{"n_layer": 16, "d_model": 160, "n_head": 2, "n_kv_head": 2, "head_dim": 64, "d_mlp": 640, "vocab_size": 1889, "activation": "gelu", "norm": "layernorm", "norm_place": "pre", "norm_eps": 1e-06, "positions": "alibi", "qk_norm": false, "attn_scale": 0.125, "bias": "all", "tie_embeddings": true, "parallel_block": false, "init": "normal", "init_std_qkv": 0.0475, "init_std_o": 0.0589, "init_std_up": 0.0679, "init_std_down": 0.0679, "optimizer": "muon_variant", "lr": 0.00767, "beta1": 0.95, "weight_decay": 0.0, "lr_head": 0.0112, "grad_clip": 1.0, "warmup_steps": 200, "schedule": "wsd", "decay_fraction": 1.0, "decay_shape": "linear", "final_lr_fraction": 0.05, "batch_tokens": 32768, "seq_len": 256, "doc_mask": true, "train_tokens": 361800000, "steps": 11042, "dataset": "wikipedia_en"}
Each number is 128 + 32 x the weight over its row's rms, rounded and kept within 0 to 255. Layers, rows and columns count from 0. Numbers have three digits each. The size before them is the row's rms in percent of the matrix's.

# down: layer 4 MLP down (transposed), 640x160, rms 0.0679, rows 297-305, columns 0-159
# up: layer 4 MLP up, 640x160, rms 0.068, rows 298-305, columns 0-159
down297 106:157120138090161199079073208136126129073115089152116155078122121089103107137140115131109143126121141098100172097117160138114093166118161118134069095131151137246120098140113163114133180154136124089169091138176099101113126139140168133136090137066156084150128129136139192142107102119077178136147110101170157157161121084139135096089136210179106135170129158107117177103173111176108077131122173147101035090143084096101119150112120097133131151128149114132130189090147106104147081147138158
up298 123:169116140088137103109116147106116126137095140138157139132150116151106099145105141147180143126086151130107127073137108171174120109136109153126155150112094099176110185115096145148080088087194119170097137159080084162178077183144128158126148157117122068214180195102078093113182112190078133159142108127171146134176127132105134151121119038131163177063125104119115159095190182123122178098151138183139149126164108119156094146148100154119113090063137085145097106138130172153124155125190140
down298 132:184062107084141150153134182105118111177135154098144151082110214117155103133140136157132111165074146141142159118111116163158129143091126137125130099061129123092118125068121139141088110082219133095110126119114075163122103182192139132092111146164168068114183146124070160085114118061056150125098153121135141073108127196127109136053112134101164119122128168118130122100120172141104148106130117182162103117150067114147113172155127180141107107166140118190114115117124150207164119127099119
up299 089:121189153116119122142114135117106146073093201134170114127186149085103140220106093133117137096137040159158121088089118170108145120127091078148168124116189152104141125093112113127114161144095158130127142149092135153114114098143108150085147160071100156090136102099144068170163139162138186132154163177175179069115171103141135144118163100109088147182134073147102139228124174214127147126114161084127147119140132089099161182140148147144137070151153103159132137098115106124112144105160100
down299 091:056157127157125123140137133128144127109153131155101117091185160186137114108092128144148045182114091077129129132127141145083121099126192147109141115072093122158075145141144146175145100133136082147139077176098144115082062161109151125191160133117075134156167109119126076139123091156143134095078153100135150179182081131113171126151054151123133125102178180113143102074141135073164163122085092168156086107161117151105088108142109174106101206091113132105081158169138172154150189135136143
up300 100:123178143108129127127136141100162171080110101115144105125092185128145092063109092210115135117133127196150110121153180095104162137168128152126102114154125132084111101095128105143207116170148132119167116122172126115087117152134176158164138096149170191068116119124180081139114151111106150119155150173118148138122156090111071106181121139116156141118133145137136082189125119083147103150156112181134166093061150105136119181152214137155082084138164121148204107069172122102089101053090134
down300 103:095135157123066096121073127160132160136079167109139125101181112168125150110084148139092049145146153108144136139108103145056108106140129101081142146124172076104150097061095126176233125154132102105128133149146124097100130111138201139123173094177142131118171071113136128125117184144176138148136179127188130124114161093096121141114143155057114089170101127076149056096127180123158104114179120117120172149111114112131118131130124105109142180078159170174156122212110108097161131143109082
up301 100:191103144167148136174088094147122172137141117113092138099100104142082089100077118134092146148170084149138142176070130164093152145053147140109070084077117098126087167088107102133168135037130120162117147101127150116167132179134105105141134171136139159163127119158135162121152151124080103124125059129097176106155128105096131150109099133143152145092098080093170081163133094183154103101220174112128149101091138096093113142190124109116076082139164149106109144157116210078093103104147133
down301 093:101192150154111157100082167030101093147093094163130113169065123146128124146195117122125150087102144127123163092192137114109068179169180166163173106141135112128131125155110169144127165226128099126127125128123134099079139174076112167111090127149129069088120129093110144131116119116113129104114132103109167125144183086116120185151098068162084119164173080131082160128149146132094164186067114124134069129155116181076153133130125092142071143101121135108090122137181114162133154117090144
up302 102:129138113146154149076127145133176125108153130116101125165141075139142108137130138150160184101122141155163118140129166110178117149164079117106176044074087133180185146099070133141149126154075114083131158150151120090124088019157152136117162056119159165076161111109133172172195169121127087154167178107100101169124116144127070086155152148125185125150091171102183128121129099134154121106149137164130140108094118127065054122133195148181155103099093140141161101149110129097126138119102153
down302 093:155095066074114085124111101161107147185129129162128176133132140170150201132131084182141078119144158161127123090184124155150161108149146104143106131105108140143083103136142081163099135124164093173123132140135062130154105145108132191099116128139140098166110113146124161099126121118111143125116147141125078114112165134161082187090134134159114043206157095119090149069170122060123128125099158193169142144144092084156140159114071096120148145076166066065141140103140136174127170156175053
up303 101:148136112113154134158161166173097118171134161098155181135087115074120154186110114124189162101126159161155149161128186130177166114124178105129093181144119142141139132139103129178146140116092128122107170125098073097127068099128140144129111112187127133138098166210139181120120118135104121116119129235123173102141134080083119156135067177145096054098083110148131148108176116101103160083184106127108109157102171094130113104135124139099109097107033131178085177148122147118103165120066115
down303 111:133122107133173086150160181162134139139201104144107064126153112166092161111114181101179177095077159133155120123079122070104098186125140165130099111094122145144117087152156031128097079131081117081078140095111112138126116092138109128094133176133153115123092139097075153151129213116091180176132126129175094092133162156127066119108127132146099150142051118169130133131112166156088093149081165150129132169157137143141102133098118155126075054129081140136135155147172168173179131159108147
up304 087:145164156179076084094110092149198136109103129095180117178137149152130138168123134102127141094143148188127124104122106106131109103139100127117118159081161145130096110134166150069182154154080049136166140113120148101122100081090131145152081110091151170100068147122148139079135158154172124162135112124142098127124187169118135068148106098130091139097120103145105147146100182156137115095144161108152121168136123061101166128150126204112098160065087114099177100220183078100156081138076076
down304 090:116090113119165180154130108104126161125161130126111099135183055119080099034170145155133138173109064078169100150068140142080163178106121142105151152158076060069157112112088134156098118085151131177155108145130112163116148142111124093143190142109120151107134141147106114123128100040163166055119116150147146135144104072145167145112116158107141113152133163076168116082138077062132128168155114110130108122143143150155115118142152137128094140200141191175083121158085183179144148129133150
up305 090:146163129109086121161142109078097118137160126141101155146148156089105134151072122188113146145066123169124107174099108116151142117078141080130111150075108083085138060122129073127144139118001126141115147118024206162175138106164139126102123115095163150134118203100089106113144145158122129077135107104107110075132158129140127140172128087118097129088088094053106105082102145118134116116098147157156125108111113148111159128126097102126109119097123117105090160073103116152146023112148138
down305 085:135114146119156099110092187155142123111112076092178115085105134133182083126174091054139138113187132115175105058150107160155163154197135125101117125176127167132166158093076129118114121117175137129133114131241060106084122153123184124119111135176069119123138023158180126139085095067097103127109129138140121153102158076139111081091101180150121116156143116129119114173152093137102120121148098149170137108111146127152076147096139133072117133152152134117161111154107140081140195152127129